Part of a small language model's weights.
Size: MLP 1344 squared ReLU, vocabulary 512, 12.6M parameters.
Architecture: RMSNorm before each block, no biases in attention or MLP, capped logits.
Training: 348M tokens, 5314 steps.
Each number is 128 + 32 x the weight over its row's rms, rounded and kept within 0 to 255. Layers, rows and columns count from 0. The size above them is the row's rms in percent of the matrix's.

# layer 8 MLP down (transposed), 1344x224, rms 0.0476, rows 755-814, columns 0-55
size [ 99 102 101 101  99  93 100 100  97 102 104 105  98 101 101  99 105 105 100 100 100  98  97  98 104  94 105  95  95  96  94 107  96  96 102  93 105 102 107 101 103  96 103  95  95 103  93  96 105 101  99  96  94 102 108 101 104 103 106 100]
[[159 184 177 123 166 116 120 154 114  95 114 100  79 120 121  96 172 163  78 110 154  80 129 135 111 105 133 121 109 131  95 192  81 124 129  58 157 116 140  86 122 187 136 125 154 108  89 102  98 201 104 186 124 133 185  90]
 [ 96 136 118 141  99 213 163  71  84  82  92 153 162 108 156 129 135 137 126 132 159 150 172 181 176 127  65 189 114 154 136 123 125 157  76 161 143 152 157 193 127 147  79 133 125 105 110 111 107 135  94  85 137 138 129 106]
 [122 175  73 119 115 159 124 194 163 174 130  99 104  67 140 118 159 133 113 137 135 118 117 122 135 135  88 160 145 101 140 171 113 144 139  81 100 164 150 100 143 143 108 136 145 124 122 178 136 143  96 114 135 135 137  74]
 [186 177  93 171 136 154 108  85  95 120  85  84 109  77 169 134 168 134 117 139 121 130 173 131  93 136 170 134 149 125 160 146 169 195 143 114 145  98 129 164 111 160 107 101 129 135 129 145 149  92 136 160 156  74  85  68]
 [154 148 135 190 147 118 140 108 114 140  94 101  86 158 151 127 130 100 120 132  84  78  85 159  96 107 152 137  62 139 186  62 182 144 146 133 177  88  96 152 116 140 146 119 125 139  64  57 166  86 159  83 106 117  64 151]
 [120 100  87 113 131 111 142 141 129 119 160 157  82 107 101 194 159 152 106 139 138 108 126  98  95 142 110 169  99  76 118 103 144  71  68 141 115 141 108  16 170 110 150 100 171 181 135 148 119 112 125 167 114 134 214 171]
 [145 164 174 105 120  86 116 160 144  96 155 139 140 116 105 140 138 156 133 131 110 130 126 131 125 101 154 163 143 166 131 158 158 144 167 141  65 131 138 119 151 215 128 122  78  84 161  48 150 141 169 117 137  39  63 121]
 [104 153 112  65 100 198 129  85 148  95  85 127 125 167 153 108 200 138 106 125 137  79 122 118 138 148 181 144 178 138 126 133 135 171  99 149 132  90 164 116 153 117 111 137 128 172 105 109 137  72 115 129 113 121 160 115]
 [151  48 106  85 134 100 129 116 148  81  96 193 113 147 157 166 127 184 170 119  97 154 107 154 139 144 160 127 113  53 192  87  72 128 131 128  57 157 111 108 127 150 110 170 127 123 132 150 109 128 113 152  73 114 160 155]
 [ 72 126 122  90 147 102 138 126 102 158 111 139 110 119  77 146 137 115  66 155  94 162 163 127 131 107 121 123 179 154 193 138 136  91  57 151 112  99 100  97 132 138 149 108 111 137  78  98 114 144 128 112 177 170 101 173]
 [100 142  99 188 134 153 126  94  83 154  83 149 142 149 110 170 125  58 111  83 117 150 143 122 140 129 101  82 109 150 164  98 144 124 107 151 143 142 121 104 174  80  62  93 153 141 140  90 115 103  66  95 130 129 139 188]
 [183 118 122  72  88 134 113 104 131 142 115 161 130 134 175 142 109 187 125 206 195 130 107 148  93 144 135 149 133  91  91 133 149 170 185 115 107 154 179 162 157 103 179 130 137 147 161 107 143 127 115 138 112 140 133 129]
 [ 84  94 103  82 166 129 144  78 179 125 129 147  96  74 115 153  82 130 111 141 132 126 152 144 111 150 167 100 108 131 148  95 115  98 150 130 131 144 129 137 133  88  97  91 118 147 144 180  90 181 116 190 106 104 161 101]
 [144 124 142 149 127 163 160 126 121  98 120 163 170 175 138 138 125 136 148 206 106  79 121 199 162 129 123 152 128  88  97 170 107 174 225  72 153 169 107 115 116 161 148 146 123 120 115 116 125 109 157 223 137 144 142 167]
 [158 120 102 183 108 167 119 135 128 169  92 134 129 179 133 154 143  95 124 186 113 127 113 130 132 150 151 126  98 119 110  84 140 139 147 128 118  65  95 111  51 100 119 172 112 169  75 135  99 123 123  84 100 188  87 171]
 [154 103  99 103 148 120 105 144 152 136 123  99 103 158  65 167 135 128  70 174 120 101 115 190 145  75 168 113 120  82 150 178 149 121 111 115 147 113 133 104  93 146 125 136 140 129 100  93 174 119  86 167 139  86 121 133]
 [121 119 129 121 159 113 126 120 186 100 166 133 109 120 122 137  92 145 109 136 112 166 167 135  74 117  76 124 131  97 106 157 119 161  75 111 172 122 137 101  96 103 116 145 114 129 196 140 164 122 125 149 120 117 151  98]
 [112 103 146  93 128  83 151 157 119 133 159  92 155 124 176 103 114 135  93  78 135  98 171 171  68 155 126 147 101 114  73 152  99  92  67 129 177 110 156 135 127  80 180 114 119 139 114 119 186  98 145 181 181 114 188 125]
 [ 57  81 116 146 155 119 162 112 129 137 145 197 129 158 135 108  71 145 126 195 171  85 110  79 155 150 110 112 132 148  97 109 153 180 164 169 144  76 135 130 171  99 155 122 140 124 145 119 147 158 115 149  93 148 166  67]
 [149 168 116 144 156  71 112 193  81  80 156 128 141 145 147  87 178 126 163 112 138 138 108 170 159 114 113 188 122 143 176 119  88 143  90  73 138 123 142 109 124 126  82 153 122 108 111 107 142 149  82 101 119 150 115 113]
 [155 148 182 144 190 110 134 129 184 106 112 175  87  61 117 182  85 113 171 131 113  12 101  60 102 149 144 119 140 110 104 154 136 132 148 124 134 106 153  97 127  62 112 108 142 117 145 138 160 166 164 149 126 144 147 153]
 [ 62 128  63 149 123 121 190 180 142 107 143  91 124 111  68 135 137 141 110 121  86  91 137  87 176 109 100 132 121 113 113 128 105 172 102 102 164 157 147 121 121 152 111 195 156 125 135  86 113 123 107 132  77  85 133 112]
 [169 150 119 138 152 110 128 112 111 170 106 136  91 127  67 153 157 139 147 122 126 145  84 112 128  85 131  88 190 149 169 174 148  91 115 136 165 149 167 120 127 119 139 156 101  97 123 127 131 130 113 111 195  75  99 153]
 [155 121 102 161 173 140  93 162 143 149  83 188 151 103 114 129  83 124 135 102 102 157 157 164 100 123 110 135  81 178 173 141 136  69  83 139 170 175 192 104 129 125  90  97 143 142 109 121 139  91 125 136 111 155  84 119]
 [124 147 128 163 140 173 128 150 107 176 169 148  91  84 106 124 164 165 166  81  36  57 122 125 148  83  99 155 111 158 133  92 173 115 166 153 172 138 119 107 143 188 165 111 103 180 131 140 117 105 161 181 142 118  66 132]
 [173 135 140 153 148 164 104 127 100 115  92 105  65 108  94 158 157 129 116  76 179 120 158 155 107 139 174  95 114 147 143 123 134 101 165 129 187 151 103 119  85 186 142  89 121 130 120 125 147 126 154  86 161 142 117 160]
 [109  93  82 145  87 141 171 101 137 102 129 107 109 153 175 111 119 124 172 106 142  76 147 113 112 137  80 107 121 137 159 143 113 154 142 163 108 113 145 191  97  90  94 162 155 135 128 176  79 157  87 119 133 124 115 104]
 [122 115 129 102 183 146 100 108 151 115 125  66 133 119 173 117 126 119 128 113 174 136 162 144 127 158 184  61 135 124 106  95 117 134 113 197 114 120 128 109  85 174 126 164  87  87 107  28 104 146  76 164 121  65 134  91]
 [142 115  62 113 163  93 115 157 173 155 145 150  96 160 141 149  79  74 108 129 118  55 203 122 124  91 113 122 107 124  89 133 113 107 165 159 133 144  98  99 151 116 119 127 127 137 145 100 138 162 166 125 142  58 119 140]
 [ 80 147 123 162 106 166 134 153 155 169 137 183 106 182 103 170 174  80 148 182  97 100 134 109  98 128 136 108 151  84 126 152 145  94  86 159 132 142 115 161 118 122 121 142 115 155 152 129 123 124 118 133  93 123 136 134]
 [ 93  90 101 123 115  87 118 111  80 163 127  91 106 133 146 110 156 133  91 122  27 136 161 107 107 207 135  94 111 112 161 129 127  98 175  91 133 130 127 132 126 183  62 113 135 117  53 134 111 119 126 134 160 137 149  99]
 [187 101 133 149 161  98 168 167 112 131 135 118 134  88 144 144  94 162 155 144 123 122 123 134 140 228 140 129 164 130 134 156 133 140 143 135 152 152  97  80 133 174 136 134 114  46  90 158 171 109  79  86 111 125 139 174]
 [ 92  86 115 113 155 112 144 166 176 155 104 173 142 130 160 139  95 108 128  54 117 147 155 121 109 117 120 196  64 142 157  70  87 154  85 178  96 141 142 103  77  90 178 143 189 141 131  97 187 147 133 145 136 130 154 135]
 [133 116 111  91  94 147  96 141 156 140  92 194 151  99 105 147 120 154 127 102 181  96 177  80  90 114 101 153 121 139 114 115  88 113  93 113  85 115 148 104  85 146  85 173  63 172 139 111  71 141 109 181 117  98 162 190]
 [ 93 154 120 163 157 156 154 151 133 143 104 136 171 155 120  75  91 118 134 103 121 117  56 136  87 125 130 160 180 173 114 120  81  99 170  81 100 142  94 143  46 132 127 124 169 163 105 141 184  74 159 129 148 129 118  88]
 [129 108 157 123 172 106 143 131 162 126 145 140 114  92 113  99 121 112 128  99 154 153 158 213 157 126 166 149 120 174 142  85 102 122  97 108 101 152 199 139 137 176 122  85 111 131 119 130  96 141  80 164 139 155 114 187]
 [131  97 139 103  88  82 104  98  90 141 136  58 158  78 149  89 124 159 110 133 143 121 126  97 152 153 174 188  74 192  98 158 136 133 148 131 133 123  88  94 157 141 156 142 122 180  96 161 125 113 176 210 150 118  65 144]
 [117 155 121 115 132 134  71  87  70 147  94 113 183 157 114 115  82 143 128 189 121 139 150 104 184  87 179  97 127 131 142  88 159 139 115 159  86 120 130 111 128 165  92 111  86  91 153  87 183 161 161 122 143  76 142 214]
 [154 147 122 123  80 184 103  99 168 165 156  92 138  72 141 159  47 135 164 110 146 139 141 140 104 117 103 146 151 135  90 123  87 210  84  69 180 155 113  84 108 173 134 119 154 166 162 135 102 162  99  65 127 180 124 111]
 [ 73  68  90 107 159  97  93 139  99 103 138  80 102 126 184 176 122 115 112  96 176  90 135  77 104 132 139 126 117 115  91 131  83 143 105  58 164 135 173 154 143 159 150 138 128 127 163 117 148 146 148 107 136 160 162 132]
 [127 113 105 101 117 165 110  80 113 162  57 141 200 146 174  90 156 152 127 139 116 147  99 128 134 166 153 134  96 170 100 147  96 160 124 184  82 144 126  76 144 121 158 141 105  78 120 134 131 131 129 104 135 151 123 127]
 [150 170 178 131 124 199  82 127 101 105  99 157 139 150 132 157  84  84 131 164 139  91 138 128 129  74 107 147 142 119  52 152 115 145  94 102 186 144 145 186 167 164  84 128  65 135  87 136 108 170 180  88 181 101  67 157]
 [158  85 114 161 157 137 125 170 157  97 101 115 192  99 127 114 184 169 154  87  93 123 172 112 122 139 160 144 107  98 109 138 154 207 119 158 124 151  95 125 130 179 137 160  74 146  96 106 123 126  70 136 106 105 126 121]
 [ 98 117  91 124  94 179 195 190 128 193 103 139 136 138 101  99 179 107 147 148 140 130 134 100 124 135 136  73 137  70  81 135 134 143 160 122 140  91 133 115  81 125 170  79 114 168 135 151  46  74 151 164 183  82 155 106]
 [148 173 129 142 142 164  98 179 128 137 152 129 110 129 127  97  90 155 117  70 113 109 168 107 163  93 112 159 109 140 136 122 155 151 120 127 169  76 111 131 144 169  88 107 191 110 152 175 188  70 128 198 150 148 162 120]
 [175 113 150 123  90  56 113 114 157  73 169 130 118 114  98 247 140 136  86 117 158 123  95 144 145 155 159 136 168 108 130 130 149 190 115  79 136 168 149 178 154  89  91 145 152 175 142 155 155 159 148 129  84  83 111 136]
 [122 154 105 100 126 128 106 120 158 105  95 117 164 143  63 159 106 136  92 102  98 116 100 100 161 123 163 206  68  86  85 134  90 174 159 124 147 136 143 176 160 151 185  93 160  98 142 128  68 134 161  66 154 149 104 163]
 [ 89 143 145 112 131  88  86 135  94 158 106 142 168  86 133  96  87 171 143  97 159  94 119 192 135 126 101 144 154 131 159 111 145  55 128 169  99 142 128  73 127 191 131 117 134 101 135  93  85  69 172 158 115 115 137  93]
 [179 100 122  92 163 148 112  78 130 114 122  97 113 189 115 135 181 111 159  87 152  79 109 138 202 129 124 176  87 135 113 134 111  80 143 158 125 142 168 139 153 139 108 192 112 128  96  99 150   7 121 149 107 176 177 127]
 [222 113 120 165 112 117  62  90 150 182 145 112 157 149 130 144 149 147 157 124 155  95 106 104 170 150 118 151  98 146  83 136  91 168 111 157 154 130 120 136 123 102 136 121 141 146 109 158  99 119 179 136 161 153 108  65]
 [135  99  98 101  94 130  96 154  90  99  86 103 123  93 125 113 133 137 143 153 199 172 123 166  93  93 137 119 158 167 118 123 151 161 115 134 173 100 131  93 122 155 168  98 105 141 108 117 132 136 129 120 210 139 139 157]
 [114  81 137 120 135 161 188  87 120 139 102 149  68 132  71 144 185  98 108  92 149 151 123 129 109 153  84 171 138  62 170 131  76 171  53  71 125 140 109 111 109 183 121 127 176 120 184 140 118  68 135  79 118 129 120 109]
 [158 162  35 185  85 168 163  99 125  91 117 128 162  90  88 100 140 132 123  86 155 164 129 122 101 163 135 154 126  97 127 115 127 114 124 125 169 177  91 158 139 144 143  44 147 142 141  99  98 113 119 127  58 157 154 146]
 [131 117  65 158 145  67 140 103 175 113  90 121  93  52 121 111 122 177 125 103 118 194  45 179 120  95 127 150 142 151  95  91 122 150 120 107 116 139 121 120 134 185  99 108 129 101 133 126 163 136  88 176  97 126 100 132]
 [116 127 132 185 134 198 137 141 206 117 139 143  93 159 103  81 128 118 147  88  74 134 122 132 155 121 102 111  91 152 197 123  86  88 101 129 113  64 159 141  81 115 138 112 151 141 163 141  65 122 135  99 119 186 143 151]
 [133 129 162 118 123 140 136  97 159  81 147 219 115  78  44  94 111  98 117 194 156  97 177 158 156 154 101  83  72 119  70  90 148 137 116 175 141 175  86  90 130 139 104 110 172 130  89 141 116 154 168 112 106  83 122  98]
 [153 152 116 147 112 109 129 160 154 119 168 141 108 158  88 175  74  80 106 177  76 109 171 161  82 112 106  40 127 124  97  81 147 125 135  89 102 154 113 130 105 138 176 158 163  94 126 131  84 160 115 167  97 146 112 119]
 [ 92 159 125 115 159 106 106 143 115 115 114 158  95  91 136 169 164 145 102 126 109  66 165 121 127 170 196 142 133 129 166  83 132 128  94 191 142 127 133 135 106 162 128 131 128 114 145 193 178  77 122 122 191  94 136 121]
 [188 142 125  99 143  92 131 151 145  71 115 118 106 143 103 172 121  94 147 147 134 118 180 124  89 143 165  88  82  72 149 145 124 109  65 112 160 125  83 165 149 162 120  81 115 107 141 136  98 124 104 107 103 117  79 166]
 [ 79 133 104 136  90 132  94 206 124 119 100 103 152 148 109 110 197 111 130 119 154 106 120 109 128 133  83 137 173 199 138 141 152 148 146 136 130 167  95 113 109 165 113 167 174 121 128 117 118 113 118 119 132 122  98 176]]
# layer 8 MLP up, 1344x224, rms 0.128, rows 756-815, columns 0-55
size [ 99 100 101  99  90  97  98 100 100 104 106  97  99 102  96 102 102 106 116  99 100  96 104  99  92 104  92  96  96  94 106  93 100  99  92  96 100 100 105  99  89 105  93  95  99  94  99 111 105  99  93  94 103 108  97 106 100 105 101 100]
[[127 114  67 204 187 160 116 170 147 119 152 148 138 122 129  74 101 144  92 122 109  96 125 115 123  85 157 139 115 167 126  67 124 160 168 122 153 187 186 200 136 144 143 101 139 118 119 124 186 188 167  99 105 107 126  87]
 [153 166 172 106 141  89 134  85 128 111 103 174 135 137 158 151 118  73 184  60 123 155 142 115 124 105 158 114 135  42  83 116 140 127 109 118  71 116 137 168 164 160 180 142  92 116 179  96 127 120 150  87 114  74 104 108]
 [158 118 164 107 146 104 164 119 114 126 106 130 173 168 121 141  91  89 129 143 182 132 122 153 165 111  90 101 111 105 118 158 131 149 111 138  88 122 137 116 154  85 145 114 143 127 106 162 108 138  91  97 183 141 124 162]
 [ 66  91 145  77 138 119 234 206 110  97 120 168 107 174 173 145 147 160 130 130 131 144 123 135 151 105  89 169 113 113 111 104 139 140 116 107  76 155 115 158 176 132 152 172 143 109 153 113 122 131 111 177  98 102 115  59]
 [101 161  64 180 116 205 153 143  88 159  46 137 168 136 141 107 128 102 123 132 147 185 154 142 102 184 161 123 153 133 135 177 120 128 143 110 111 111 112 156 150 192 148 123 153 104 110  82  96 113 120  92 110 127 166  55]
 [107 125 154 121 146 155 188 161 123 108 141 103 128 153 154 141 114 115 172 120 152 152 106 209 108 106 114 123 147 129 121 115 126  73  85  94 130 109 130 100 152 121 123 111  98 120  74 162  86 130 162 109  98 128 143 113]
 [171 113 114 141 175 135 183 101 127 147 125 168 171 165 149 124  76 141 141  32 149 133 143 157 136 157 146 102 139  60 147 159  47 198  87 106 160  93 139 169  80 153 148 143 134 117 214 106 141 116 137 110 129  82  91  83]
 [ 58 128 140 120 151 169 158 171 124 175 175  67 116 147 126 135 118 175 102  71 153 144 152 125 112 111 103 137  98 156 133 169 124 154 141 114  65  83 142 164 151 137  70 139 168 113 102 147 140 146 124 103 109  76 154  92]
 [ 93 126  77 125 110  78  51 128 153 112  92 132 132 144 169 128 148 146 101 122 103 100 141 125  85  75 119 196 114 159 124 190  63 163 138 144 137 177 131 137 103 121 145  84 118 107 144 109 129 126 104 151 156 135 132 134]
 [ 89 129 155 144 100 166 140 187 139 143 178 104 143  94 125 104 114  93 154 109 138  70 142  80 113 121  92 153 114 108 161 161  89  78 136 133 152  89  75  88 137 166 142 100 171 133 135 119 133 157 123 135 122 104  82 134]
 [106 116 161 120 138 207  88 156 132 159 125 173 147 134 157 100  90  78 155 112 187 170  95  85 177  83  72 138 127 197 114 114 185 129 109 155 132 154 112 132  94 142 104 115 153 110 134 106 128  90 195 174 122 162 161 156]
 [ 99 163 180 145  94 109  81 114 178 152  66 101  48 126 169 154 108 184 160 112  98 113  85 129 121 118  78 134 104  97  66 140 145 122 102 123 178 135  46 141 124 140 213 155 102 163 133  76 109 133 102 106 157 122 154 150]
 [123 104  44 117  50 180 136 103  88 162 149 170 122  99 142 168 101 124  92 128 122 181 158  73 154 104  37  62 104  83 196 127 150 118 130 127 158 143  95  96 144 124  76 175 147  98 136 132 143 133 113 103 175  91 121 190]
 [ 80  99 111 150 104  99 100 141 121 147 128 138 186 138 200 100 121  64 123 100 127 115 127 136 141 147 110 104 143 105 180 103 131  96 166 161 129 153  99 121 149 153 117  86 114 123 152 169 190 140 149 133 146  93 104 161]
 [ 81 111  93 122  67 148  97 140 104 115 135 168 167 100 147 126 189 154  93 143 107 126 124 130 137  90  78  93 156 105 139 101 179 102  88 158 169 142 178 114 155 116 128 163 106  84 101 141 158 155 148 121 165 180 164 139]
 [148  66 115 132 103  85 111 125  98 150 105 107 118  84 166 143 133 117 148 135 156 127 162 143 159 149 117 129 141 127  42 106 129 110 101 158  71 115 110 158 152 106 159 151 152 111 101 187  74 173 103 114 114 116 140 137]
 [159 134 125 135  77 101  96 156  95 102 168 152 111 187 103  92  93 169 128 144 134 114 179 134  85 103 155 142 121 152 217 150 155  98 175 139 125 125 143 154 105 144 109  88 122 112 110 124  74 139 152  65  68  87 136 120]
 [138 149 110 150 191 148 102 154  73  79 121  98 151  97 155  25  89 133 193  97 187 137  74 107  81 117  99 130 152 124  93 184 110 163 136 112 160 140 138 128 100 144 169 189 117 153 114 189 107  86 162 138 172 105 141  74]
 [174 121 103 110 145  96 138 146 122 140 102 154  54 111 141  89  90 130 115 117  91 110 119 125 125  95 162 109  84  97 114  66 143 161 147 191 129 134 145 138 170 112 129 128  73 170 145 179 129 131 127 145 107 178 134 129]
 [111 150 136 173 118 132 100 170 152 152  82 115 131 204  80 130  63 182 111 105 165 163  92  96  96 115 118  98 125 126 101 136  83  88 157 113 157 135  73 102 157 149 104 114 182 140 185 178  67 126  88  60 183  85 103 155]
 [154 112 174 121 121 127 127 103 161 101  97 177 145 150 169 111  97 132 123 172 139 119 150  69 141 186 155  72 103 123 102 122 121 115 173 146 104 132  62 107 133 157 207  39 112  98 117 130 171 111 170 128 153 136  72  93]
 [ 70 137 147 137 150 138 173 114 140 159 201  84 159  96 114 106 174 142 130  90 143  72 155 119 124 115 146 148 136 146 120  31 135 110  65 174 162 124  67 162 155 102 121 135 140 113 150 108  92  79  72 116  92 162 144 133]
 [145 132 134 143 138 137 139 139 142 179 140  99 118  94  81 120 182 128 141 167 111 152  92 141 113 155  91 147 137 156 176  52 128 107 151 176 154 114  54  98 158 145 133 181 103 150 136  92 177 108 148 148 136 125  96 194]
 [ 59 141 159  86 102 151 124 131 122 142 122 157 170 141 155 110  97 103 158 134 129 131 125 105 110  63  80 147 166 100 161 138 120 141 131 102 178 119 136 103 130 114 159  91  84 115 144  99 107 161 122 106 152 101  93 142]
 [153 175 134 125 117 121 128 187  83 105  92 157 133 103 163 111 130 104  88 131  92 112 128 150 138 171  58 129 185 128 106 143 117 156 180 120 115 156  94 181 136 115  91 114 139 161 132 143 117 186  96  86 104 126  97 168]
 [125 152 155 150 128 129  72 138 146  80 135 143 157 163 104 157 193 114 113 125 123 173 124 110 119 115  91 137 146 231 160 144 105 102 149 163 155 130 129 131 164 175 146 142  71 143 153 102  66 138  68 102  80 157 169 160]
 [160 102 115 153 106 108 127 168 115 157  84 139 136 194 133  95 127 125 144 137 137  94 143 145 132  98  95  54 125 134 152 181 139 161 154 165 100  94 144 118 139  58 104 106 152 142 162 164 153 150 137  86 144 172 122 166]
 [123 184  93 114 131 179 131  86 114 114  67 183 162 130 125 125 109 137 187 144 151 112 138 155 103 146 110 166 118 186 172 139  94  99 126 191  52 121 104 122 136 184  83 126 142 146 117 155  65 107  51  60  87 125 113 105]
 [174 108 137  65  40 101 117 118 165  82  61 178  94 186  99 100 122 112 129 124 116 180  95 121 157  99 113 116 154 151 113 130 131  85 161 142 173  89 145 132 185 119 166 118 162 106 118 102 119 150 121 146  82 152 124 141]
 [160 142 135  81 173 185 108 158 132 182 119 148 111 116 164 116 125  81  77 136 142 137 100 113 171 154  96 189 115 150 103  82 135 179 200 147 131 124 136 120  83 130  92  94 201  53 149 164 164 117 157 138 171 121 134  91]
 [143 207 146 177 135 197 153 155 135  95 165 147 108  91 170 147 135 169 191 148 109 108 148 182 173 137 148  94 127 122  88 106 134 100 105 123 109 144  93 171 147 115  80 121  76 136 144  93 132 140  93 101  79  97 122 133]
 [139  61  94 127 160 179  97  74 117  36 177 125  94 110 163 104 136 136 162 116 118 102 166  94 146 147 129 112 123  52 164 106 138  81 181  92 153 160 122 133 187  90 150 154  80 151 102 124 142 109 157 146 148 130 133 133]
 [126 115 112 170 176 140 212  88 164 102 153 103 121 131 154  92  90 118 140 177 103 158 132  80 126 145  73 101 129 133 137 149 138 133 208 161 135 170 110 139 145 130 156 155 126 147 162 153  72 170 128  63 142  96  87 109]
 [171 112 124 101 119 146  62 128 197 176 168 164 123 105 182 163 149 139 128 189  99 166 148  67 178 121 149 127 123 163 122 128 137 128 123 153 139 141 118 102 127 113 117 124 142 161  88  79  90 151 125 108  57 230 168  81]
 [160 144  88 193 130 134 101 144  87 117 129  80  62  91 132 130 127 160 152 119 116 137 179 157 143 143 135 132 101  92 149 144 104 159 124  91 131  71 140 116 112 115  89 100 150  99 128 127  76 170 142 109 166 116 142 152]
 [192 133 142 132 139 103 144  87 149 137 162 169 171 125 135 122  72 149 152 180 152  78 135 195 126 146 119  88 144 101  64  92 123 137 108 174  99  83 156 131 114 135 127 127 152 147 114 167 122 152  87 105 103 132 164 118]
 [143  77 177 131 132 189  81 197 109 128 161  86 141  79 193 102 140 103  92 128 156 173 109 118 121 180 118 143  91 133  96 148  92 104 131 191  55 118 132 110 171 112 126 164 160 139  80 115 138  92 112 109 132 102 146 113]
 [174 113 178 122 119 146 118 108 149 116 139  66  98 116 137  78  93 148  98 133 135 195 150 160 100 131 102 121 110 189 156  97 109  67 133 115 105 114  95 106 165 140 154 116  67 146  94 193  99 131 108  53  94 124 173  85]
 [146 166 143 141 148 123 128 167 140 137 140 184 162 152 134 120 109 167 165 123  83 122 105  87 128 147 131 127  98 155 121 146 158 131  77 148 116 100 189 134  86 178 175 142 156 198 117 168 147  95 142 109  61 169 104 121]
 [127 157 165 120 158 136 175 159 148 131 148 175  64 154 119 144  69 205 128  92 141 111 148 124 126 123 124 121 158 196  84 119 126 108 170 109 152 166 168 103 167 130 115 173 107 158 176 197 107 170 118 105 182  77 140 119]
 [157 122 160  64 157 102 149  87 162 177 129  98  98 127  90  61 157 157 132 150 180 110 132 125 158 168 195 152  67 138 152 120 104 125 116 194 127 171 127 119 146  92 157 114 106 132 140 147 144 118 131 130 160 122 160 127]
 [147 123 156 119 136 125  49 119  74 117 165 147 131 128 184 123 163 126 129 156 118 120 129 179 121 207 137  93 173 136 123 133 161 147  85 150  96 152 103 160  56  85 119 104 102 203 125 188 125  95  84  87  97  75 122 114]
 [121 103 189 171 203  87  45 125 140 133 165 131  73 117 176  74 107 157  98 131 192  72 108 134 186 131 202 118 166 213 157 169 146  68 160 170 135 168 149 144 185 115 148 118 129  89 115  98 102  92 144  92 112 121 140 117]
 [177 169  89  96  97 151  94 148 113 226 118  94 170 150 100 116 189 134 108 118  92 103 128 117  95 108 133 125 133 176  64 141  64 152 167 105 171 156 154 145 129  98 188 175 119 157 101 106  72 111 107  70 112 145 133 125]
 [115 152 119 128 154 125 174 145 133 129 144 201 128 126 101  54 122 104 148 181 212 135 121 110 172 105 101 104 146 149 107 162  99 107 120 132 163 133 179 137 122 127 202 155 120 142 120 112 138  92 125  69 101 168 106  95]
 [ 96 124  94 162 157 172  78 204 156 163 109 124 172 143  96 101 136 216  37 170 127 101 181 117  97 144 120 108 214 148 102 137 162 111 131  91 113 173 116  74 140 136 131 101 167 143 158 111 108  96 140 118 106 129 146 131]
 [185 168 134  89 125 126 147 125 114 134 125 136 140 114 117 145 131 129 143 124  74  77 138  27 159 126 162 153 150 127 179 137  88 143 183 133 150  93  70 159 142 112 148 117 127 127 108 139 108 120 116 133 115 115 109  87]
 [117 123 103 147 157 113 112 125 139 105 102  95 211 112 140 169 143  57  92 136 135  57  80 144 138 112 103  85 125  88 104  57 122 137 125 109 127 111 207 199 144 150 134 153  89 141  81 133 159 181 161  87 138  94 126  97]
 [100  93  90 127 154 143  50  86  62 141  95 120 150  75 108  92 109 159 149 138 120 130  98 106 126 113 145  48 128  95 135 178 125 136  71 177  80 157 112  77 147 161 113 131  65 109  86  92 134 142 102 160 137 165  95 118]
 [183 165 114 111 126  93 159 130 118  98 112 150 149 120 171  85 112 123 168 152 180 130  63 158 127 140 144 143  93 131  85 178  88 122 161 142 110 147 149 107 130 116 113 165 140 170 104 152 116 138 117 162 113 102 132  77]
 [108  83 105  97 132 145 125 161  77 116 110 149 121  99 178 125  92 107 136 152 132 123 124 138 124 137 144  87 160 161 167 125 162 129 120 145  94 196 136 115 205 114 175  95 171 108  95 140 172 171 129 154 161 186  46  99]
 [129 112 110 131 153  96 102 146  53 121 124 124 108 153 128  88 166 109 132 144 108 111  99  85  34  38 123  90 157 192  90 137 108 159 133 139  96 117 127  86 107 123  69 134 189 124 181  92 126 140 120 152 143 127 123  87]
 [ 79 123 147 123 174 152  46 127  88  89 120 122 106 180 129 169  99 170 100 130  95  69 145 135 105 164 179 166 118 192  91  94 131 104 170 147  21 154 123 140 111 114 114 138 103  84 128  80 169 120 141  92 131  87 157 159]
 [152 143 153 121 100 106 143 131  66 120 114 128 141  91 143 159 110 150 104  83 138 129 110 135 121 131  66 118  79 152 135 112 117 131 164 133 104 116 107 154  84 108  37  80 136 118 103  97 115 150 124 158 195 118  89  67]
 [104  98 138 127 153  84 124 139 131 194  93 132  91 162 173 134 101 176 106 150  92 146 158 123  90 102 132 116 129 142 210  92 109 200 142 113 149 168 103 117 107 106 171 123 169 139  92 100 193 106  92 136 110  96 178 157]
 [156 178  89 107 130 138 124 107 135  88  87 141  84 123 145  68 170 174 117 102  92  93 111 102 118 109 159 192 100 125 142 120 180 145 139 126 104  86 147 126  88 146 151 175 198 117 171 191 148 113 106 121  96 117 103 102]
 [140 139 106 170  95 131  76  47 166  80  95 200 118 192 154 161 116 150 195  93 125  80 147 116 153  78 162 152  92  99 129  78 154 130 134 133 124 164 110 114 103 156  53 106 106  85 135 114 145 157 174  85 145 112 117 112]
 [127 119 104 171 135 222 122 156 125  69  85 158 112 143 127 148 205  93 121  65 112 167 160 184 124  99 123 123 133 187 168 126  96 173 134 133 125  86 108 108 118 155 144 147 112 130 114  98 120 128 124 141 145 105 126 144]
 [154 117  90 170 132  79  99 134 146 128 112 116 146 130 135 141 130 154 229 158 117 136 111 122  90 158 146 165 139 128 139 167  89 151 122 127  66  99 166  95 111 116 126 154 111 109 130 147 102 122 114 165 213 201 131 169]
 [129 161 143 115  72 131  76  94 103  91 121 140 107 137 195 137 115 114 153 153 105  53 163 155 123 137 103 150 118 133 153 115  85 144 138  94 101  69 116  87 129 110 123  86  73 158 108 151 132 128 151 136 225  83 118 175]]